Part of a small language model's weights: 147M tokens.
Each number is 50 + 12 x the weight over its row's rms, rounded and kept within 0 to 99. Layers, rows and columns count from 0. The size before them is the row's rms in percent of the matrix's.

# layer 6 MLP up, 384x96, rms 0.0754, rows 9-42, columns 48-95
104:47 52 66 58 51 62 53 61 66 60 27 42 51 69 24 70 46 53 55 45 26 55 46 32 52 38 40 40 63 53 69 34 46 37 46 40 61 47 49 38 42 48 70 69 71 52 42 52
094:61 49 54 48 48 49 41 55 30 66 55 41 48 49 68 54 40 63 45 47 46 74 42 34 24 45 37 69 41 52 35 47 47 58 58 42 54 46 65 37 72 75 35 52 65 55 59 46
101:36 73 50 43 63 56 41 53 64 56 67 42 51 46 48 54 43 43 57 40 56 70 33 69 39 53 40 21 55 56 31 69 28 54 49 42 52 59 46 69 55 34 58 51 49 63 44 63
089:50 56 50 55 49 30 47 39 53 61 55 52 51 71 27 75 53 56 22 49 39 45 33 36 55 59 44 46 34 30 32 54 43 70 59 57 48 66 54 57 55 58 55 30 41 43 37 47
097:72 44 55 58 59 38 57 48 49 55 58 43 52 52 36 60 62 36 37 41 44 71 50 59 34 42 57 61 36 41 52 37 29 61 61 46 53 34 68 42 41 68 32 39 36 66 80 60
107:44 42 62 50 61 50 42 48 46 53 62 33 64 24 75 34 52 62 51 49 65 56 59 54 61 41 60 39 37 55 65 44 67 73 67 59 40 53 70 67 37 44 48 54 53 51 45 83
098:47 65 31 69 23 70 38 40 53 52 57 38 57 46 69 43 40 32 48 42 57 62 30 71 60 61 58 54 41 30 45 53 41 42 64 64 28 78 50 61 40 45 52 52 70 48 53 40
100:49 43 30 11 38 51 57 36 55 42 57 43 70 60 49 55 43 47 52 43 40 63 51 68 32 52 60 72 58 65 75 67 48 26 75 48 40 55 64 49 32 68 53 50 38 57 46 71
114:42 52 65 66 37 52 43 50 70 42 64 42 61 36 52 73 49 75 61 44 39 37 35 38 46 71 49 41 47 52 49 51 64 32 36 64 59 57 41 62 29 72 43 56 56 42 58 58
102:65 47 29 53 55 42 51 41 40 71 34 47 33 42 44 48 31 53 61 44 59 61 47 53 61 37 69 57 31 45 34 37 36 51 57 59 64 52 40 51 64 56 47 61 51 41 46 43
111:52 44 53 60 48 73 79 54 42 37 30 52 39 40 42 52 44 55 39 75 54 53 54 33 41 30 48 39 52 51 59 37 49 57 69 35 43 36 59 40 26 78 51 39 57 52 30 67
095:29 47 47 62 46 23 70 40 44 56 37 40 42 41 42 64 61 36 52 52 68 54 51 50 43 49 27 41 59 38 59 47 49 42 56 35 62 83 70 19 32 58 59 48 56 61 64 63
094:53 62 34 49 51 35 47 21 36 52 41 52 37 68 51 26 27 50 65 56 35 65 54 45 82 56 30 51 46 48 52 55 51 37 58 38 47 71 52 50 42 64 44 59 52 59 42 52
098:17 65 49 50 48 55 45 33 52 45 57 53 52 39 34 57 56 52 60 65 49 50 34 30 56 21 49 56 65 53 50 63 54 41 39 68 26 52 25 43 63 52 60 63 53 64 47 73
098:42 54 27 49 43 36 45 48 57 38 36 48 41 68 35 62 45 49 62 34 30 66 59 55 55 49 55 55 58 38 37 75 33 30 46 40 70 60 46 43 51 65 66 82 33 49 54 51
096:43 53 49 57 58 46 68 40 59 68 75 60 83 41 33 51 44 67 34 49 38 38 38 44 66 41 58 57 57 39 78 76 55 56 53 61 54 50 40 66 48 60 61 46 54 47 41 49
109:48 64 44 40 49 62 58 35 41 34 49 58 53 50 33 57 81 51 59 51 45 63 75 41 52 45 62 47 31 39 44 26 55 34 57 62 60 48 30 41 14 57 65 45 54 57 50 46
110:46 45 39 57 42 56 52 46 47 35 35 46 60 45 28 56 38 67 59 49 44 70 60 36 63 32 58 51 36 38 40 62 40 71 44 76 56 64 55 29 42 60 54 41 30 53 41 46
098:54 45 25 63 40 53 45 44 66 75 45 50 31 56 50 47 54 53 48 58 71 52 55 63 50 40 29 33 33 33 68 55 19 52 52 53 38 60 57 19 42 50 29 48 59 61 47 43
096:42 69 42 81 51 53 38 57 55 61 43 54 49 49 43 56 50 57 59 61 47 43 42 30 48 39 37 35 35 54 31 60 60 68 47 43 49 53 17 40 42 47 35 41 47 31 33 55
099:32 44 30 36 57 45 45 49 40 51 56 59 58 50 39 63 60 55 58 47 45 55 41 56 57 68 43 46 58 43 65 61 48 82 66 47 57 72 45 75 57 60 68 56 39 71 38 37
106:56 55 32 58 67 45 55 55 52 43 60 23 60 66 69 60 56 41 68 53 48 67 35 54 42 58 31 51 49 52 54 34 56 41 55 54 85 46 55 47 58 55 43 32 74 45 48 54
094:51 72 34 64 60 61 51 54 46 46 50 45 36 55 54 61 39 57 60 41 66 55 33 50 46 13 43 35 40 72 51 55 63 66 61 55 46 53 41 45 47 53 39 54 37 61 37 57
110:65 45 59 58 51 51 54 50 52 61 38 39 26 33 60 53 61 42 36 47 47 50 41 51 50 53 38 53 51 32 81 47 45 48 60 52 74 68 57 69 33 36 69 56 60 43 59 56
089:60 68 53 61 54 65 54 57 63 39 67 38 53 59 64 44 46 49 57 54 68 58 45 47 47 50 37 43 30 34 50 39 28 60 60 38 45 28 47 53 66 41 72 40 52 65 49 69
105:70 58 64 59 49 85 60 48 40 50 72 47 68 59 53 61 35 44 85 54 50 71 55 49 44 63 39 57 32 70 57 43 58 52 33 44 41 32 51 37 55 48 45 52 58 57 45 43
099:68 59 37 75 73 37 47 42 42 54 70 31 41 65 50 38 72 49 32 46 72 42 31 68 41 46 53 57 25 42 48 59 56 61 30 56 34 31 38 49 38 60 45 52 48 67 44 73
120:60 40 52 73 41 64 60 61 55 50 38 59 46 55 50 41 43 50 58 47 61 64 65 64 51 41 51 37 37 68 40 43 41 51 46 52 46 68 48 31 40 79 76 70 29 39 28 30
104:49 65 51 42 63 45 47 46 60 45 59 56 35 43 45 44 53 37 46 65 29 40 64 62 57 42 33 46 64 49 48 53 43 47 71 54 27 69 56 22 32 46 62 53 59 55 41 49
098:55 66 63 57 66 61 46 72 70 75 44 38 55 38 35 50 48 66 53 44 37 71 52 37 40 35 55 40 45 38 50 39 49 57 25 42 74 55 41 36 40 71 70 71 60 28 69 46
098:53 51 49 47 44 63 38 46 36 71 60 61 48 45 37 72 49 41 53 47 59 44 55 16 51 34 53 63 44 40 55 48 30 58 42 49 34 52 39 59 37 42 33 42 32 78 47 60
107:50 56 62 59 60 28 58 44 38 52 43 74 51 68 43 30 59 71 57 59 59 52 41 36 40 34 37 48 46 58 70 36 67 40 61 67 50 66 35 58 31 53 60 56 49 37 43 59
104:58 50 54 45 59 54 62 35 70 43 60 50 65 48 38 57 31 58 61 69 48 67 69 48 61 38 54 49 43 37 44 19 35 33 35 58 47 52 57 65 55 39 34 53 49 46 47 40
103:59 48 45 41 62 61 43 64 53 29 36 71 23 27 55 41 51 37 59 47 53 49 39 52 48 44 46 55 64 55 63 40 59 30 63 60 54 39 47 44 39 57 44 43 59 53 54 65
# layer 6 MLP down (transposed), 384x96, rms 0.0759, rows 9-42, columns 48-95
093:46 46 41 50 44 48 72 43 46 56 83 62 19 53 65 53 45 30 60 43 65 37 49 55 69 51 60 49 66 47 60 38 56 53 42 58 45 52 48 35 45 47 70 46 39 64 47 50
091:44 51 62 42 36 27 50 47 53 43 53 57 35 60 55 44 58 66 49 30 57 44 72 40 80 40 53 57 27 57 48 48 32 68 47 60 52 49 48 72 59 42 41 62 39 65 47 64
095:62 36 69 50 45 39 44 62 53 42 17 47 45 67 53 51 56 70 59 43 44 38 40 48 53 45 61 62 56 53 57 56 58 48 48 72 52 51 63 64 57 58 67 48 60 49 55 41
093:61 82 49 48 42 46 63 49 59 39 36 66 60 55 41 43 30 79 46 61 67 54 49 59 62 41 43 43 31 64 42 56 54 41 42 27 50 37 50 43 46 38 42 51 28 45 54 65
114:33 34 46 42 46 50 41 54 50 44 69 67 34 50 64 61 54 41 58 47 33 56 36 45 43 55 37 43 69 43 39 36 52 44 62 41 35 42 46 58 44 39 58 66 65 39 54 71
106:62 61 44 46 30 51 55 52 44 34 48 63 47 23 55 32 22 53 70 25 43 52 61 64 32 49 42 53 55 60 50 37 52 26 35 46 57 65 18 50 40 53 51 51 21 55 35 59
090:51 39 55 54 65 48 55 62 35 44 41 38 32 48 38 29 58 43 75 75 65 22 61 52 56 34 66 57 52 46 56 49 57 50 37 52 62 62 57 66 49 46 61 54 50 39 44 60
101:39 62 54 66 42 41 56 31 34 38 44 46 41 61 64 44 51 45 48 26 76 46 51 68 70 64 46 53 39 60 45 43 42 35 54 63 44 44 62 46 66 34 36 44 50 40 63 25
097:32 45 36 54 36 57 53 57 28 46 52 41 39 77 41 44 56 36 57 36 19 61 16 45 31 42 29 51 61 66 48 50 40 35 43 43 48 59 68 40 54 61 39 69 64 49 61 48
103:41 59 45 68 54 50 56 52 44 48 55 61 53 38 57 61 29 39 64 46 42 63 57 59 45 41 14 38 47 46 55 45 50 37 50 47 31 64 51 47 63 28 51 51 39 41 55 47
105:31 48 59 39 51 34 34 52 42 48 65 33 48 57 30 50 60 66 43 46 32 55 55 49 37 52 57 71 50 17 20 45 68 29 55 42 67 56 56 48 42 42 50 65 71 52 35 40
096:67 36 50 56 39 55 43 38 36 54 44 40 57 67 37 55 40 71 62 49 48 49 52 93 52 56 30 49 31 51 52 52 51 51 54 68 70 40 42 67 36 30 36 52 54 51 26 53
102:30 53 57 47 57 48 72 68 59 62 61 58 58 51 35 49 54 48 58 47 62 21 56 40 44 72 60 63 39 37 33 54 66 62 43 46 50 58 43 40 67 65 52 45 28 28 59 64
096:37 40 38 73 75 45 51 40 42 40 34 61 37 71 55 29 42 63 30 50 33 42 50 44 44 48 45 56 56 59 38 65 57 66 34 54 60 71 65 42 58 57 54 57 48 49 37 51
096:58 33 44 54 40 48 59 48 46 61 63 54 63 55 62 52 49 39 59 39 59 53 57 43 40 40 53 52 50 50 62 42 54 78 48 29 43 44 46 55 75 49 31 57 50 65 58 34
103:44 41 66 37 52 47 42 41 49 39 54 40 55 63 81 71 43 21 44 53 78 61 41 50 29 51 52 52 53 54 54 46 55 53 40 55 24 38 61 63 53 55 58 58 58 52 44 26
108:70 51 29 57 53 31 71 85 50 52 32 49 48 47 34 55 64 76 53 52 63 45 33 40 53 72 52 47 72 55 58 44 38 57 48 63 43 58 60 57 46 43 47 61 58 48 58 48
117:52 61 62 62 65 60 19 61 40 56 64 40 44 38 45 49 63 32 46 59 21 32 61 39 63 48 36 58 57 67 43 77 45 61 61 46 50 62 58 78 60 49 62 31 53 54 78 47
089:42 55 41 76 30 46 54 57 48 56 31 50 78 73 32 32 46 62 49 44 57 28 59 63 47 53 25 35 69 52 48 50 35 40 35 63 51 43 49 56 67 58 53 43 51 48 40 65
097:43 36 48 70 61 53 50 43 65 57 45 62 29 55 34 33 54 51 51 52 45 55 28 38 46 55 47 55 54 78 57 37 45 59 72 67 57 53 41 43 54 57 58 43 56 60 38 44
108:40 55 72 57 52 54 48 53 60 57 51 64 41 35 49 36 59 48 53 32 74 36 20 34 54 69 37 58 40 45 51 59 47 45 31 44 28 57 67 52 40 38 46 65 57 51 36 37
100:54 56 42 43 37 64 56 42 59 37 53 62 51 56 30 61 37 81 47 46 62 35 61 29 43 38 75 46 57 66 58 47 41 52 63 64 27 29 64 59 54 52 51 68 36 62 29 37
104:44 43 49 54 48 44 66 72 46 53 68 56 54 44 50 53 70 50 57 70 52 58 72 74 70 59 60 63 49 44 52 48 52 53 51 39 52 42 56 44 58 60 55 62 70 42 57 52
123:34 51 36 39 57 50 66 70 24 51 51 49 62 56 38 53 31 41 23 46 62 42 59 50 45 38 50 48 43 61 30 67 55 64 50 47 52 14 35 56 43 53 57 44 33 49 57 42
088:28 46 33 57 58 35 57 56 60 51 59 64 34 45 38 30 46 51 44 66 52 40 67 59 39 50 29 56 40 52 47 55 57 52 54 81 45 55 81 50 39 45 41 56 62 59 39 58
095:32 76 40 50 52 72 50 32 55 40 39 61 58 27 50 42 53 61 60 32 35 49 53 63 56 44 43 46 57 34 66 49 31 52 71 43 73 65 59 63 35 66 56 50 67 29 46 58
099:43 39 55 28 56 64 64 51 35 58 47 48 50 46 66 63 51 29 58 60 42 55 63 51 53 47 44 51 46 69 46 52 11 42 47 22 65 42 37 43 41 44 56 38 54 38 61 43
104:66 32 43 45 47 45 61 25 37 57 36 59 65 48 50 43 48 46 37 60 70 62 41 47 41 36 70 42 54 48 67 63 59 39 62 66 33 33 46 52 37 55 31 65 39 44 63 66
101:30 51 54 52 66 33 37 59 53 44 60 62 71 38 58 67 70 56 70 54 29 67 51 64 38 38 35 55 30 59 59 43 56 44 48 39 63 24 48 58 54 40 50 37 51 38 31 38
103:59 50 54 43 59 51 54 43 59 51 47 30 52 41 58 30 51 49 29 51 66 61 62 59 57 46 60 46 36 68 56 57 50 37 45 23 38 56 70 54 48 55 47 45 32 43 47 50
083:50 52 58 48 42 46 58 43 66 52 17 67 58 42 50 32 68 56 40 48 53 51 41 50 60 43 36 41 43 31 61 52 66 66 72 52 51 68 43 38 46 79 54 46 54 42 63 62
110:70 74 46 60 38 38 62 46 53 58 45 52 37 47 46 36 76 28 32 64 68 48 62 40 80 57 49 39 48 54 41 52 31 45 52 46 74 25 64 68 40 47 54 58 45 49 41 65
103:45 22 56 37 34 65 58 49 80 57 48 54 35 52 70 19 46 71 45 65 64 59 47 54 45 47 40 43 25 46 63 69 77 44 66 43 60 46 61 51 65 44 49 51 30 64 58 50
103:43 31 71 66 47 64 74 37 42 65 73 48 61 43 48 59 47 65 34 61 49 34 64 27 67 63 48 52 49 62 56 44 58 54 20 50 45 25 41 57 55 55 40 40 51 57 46 50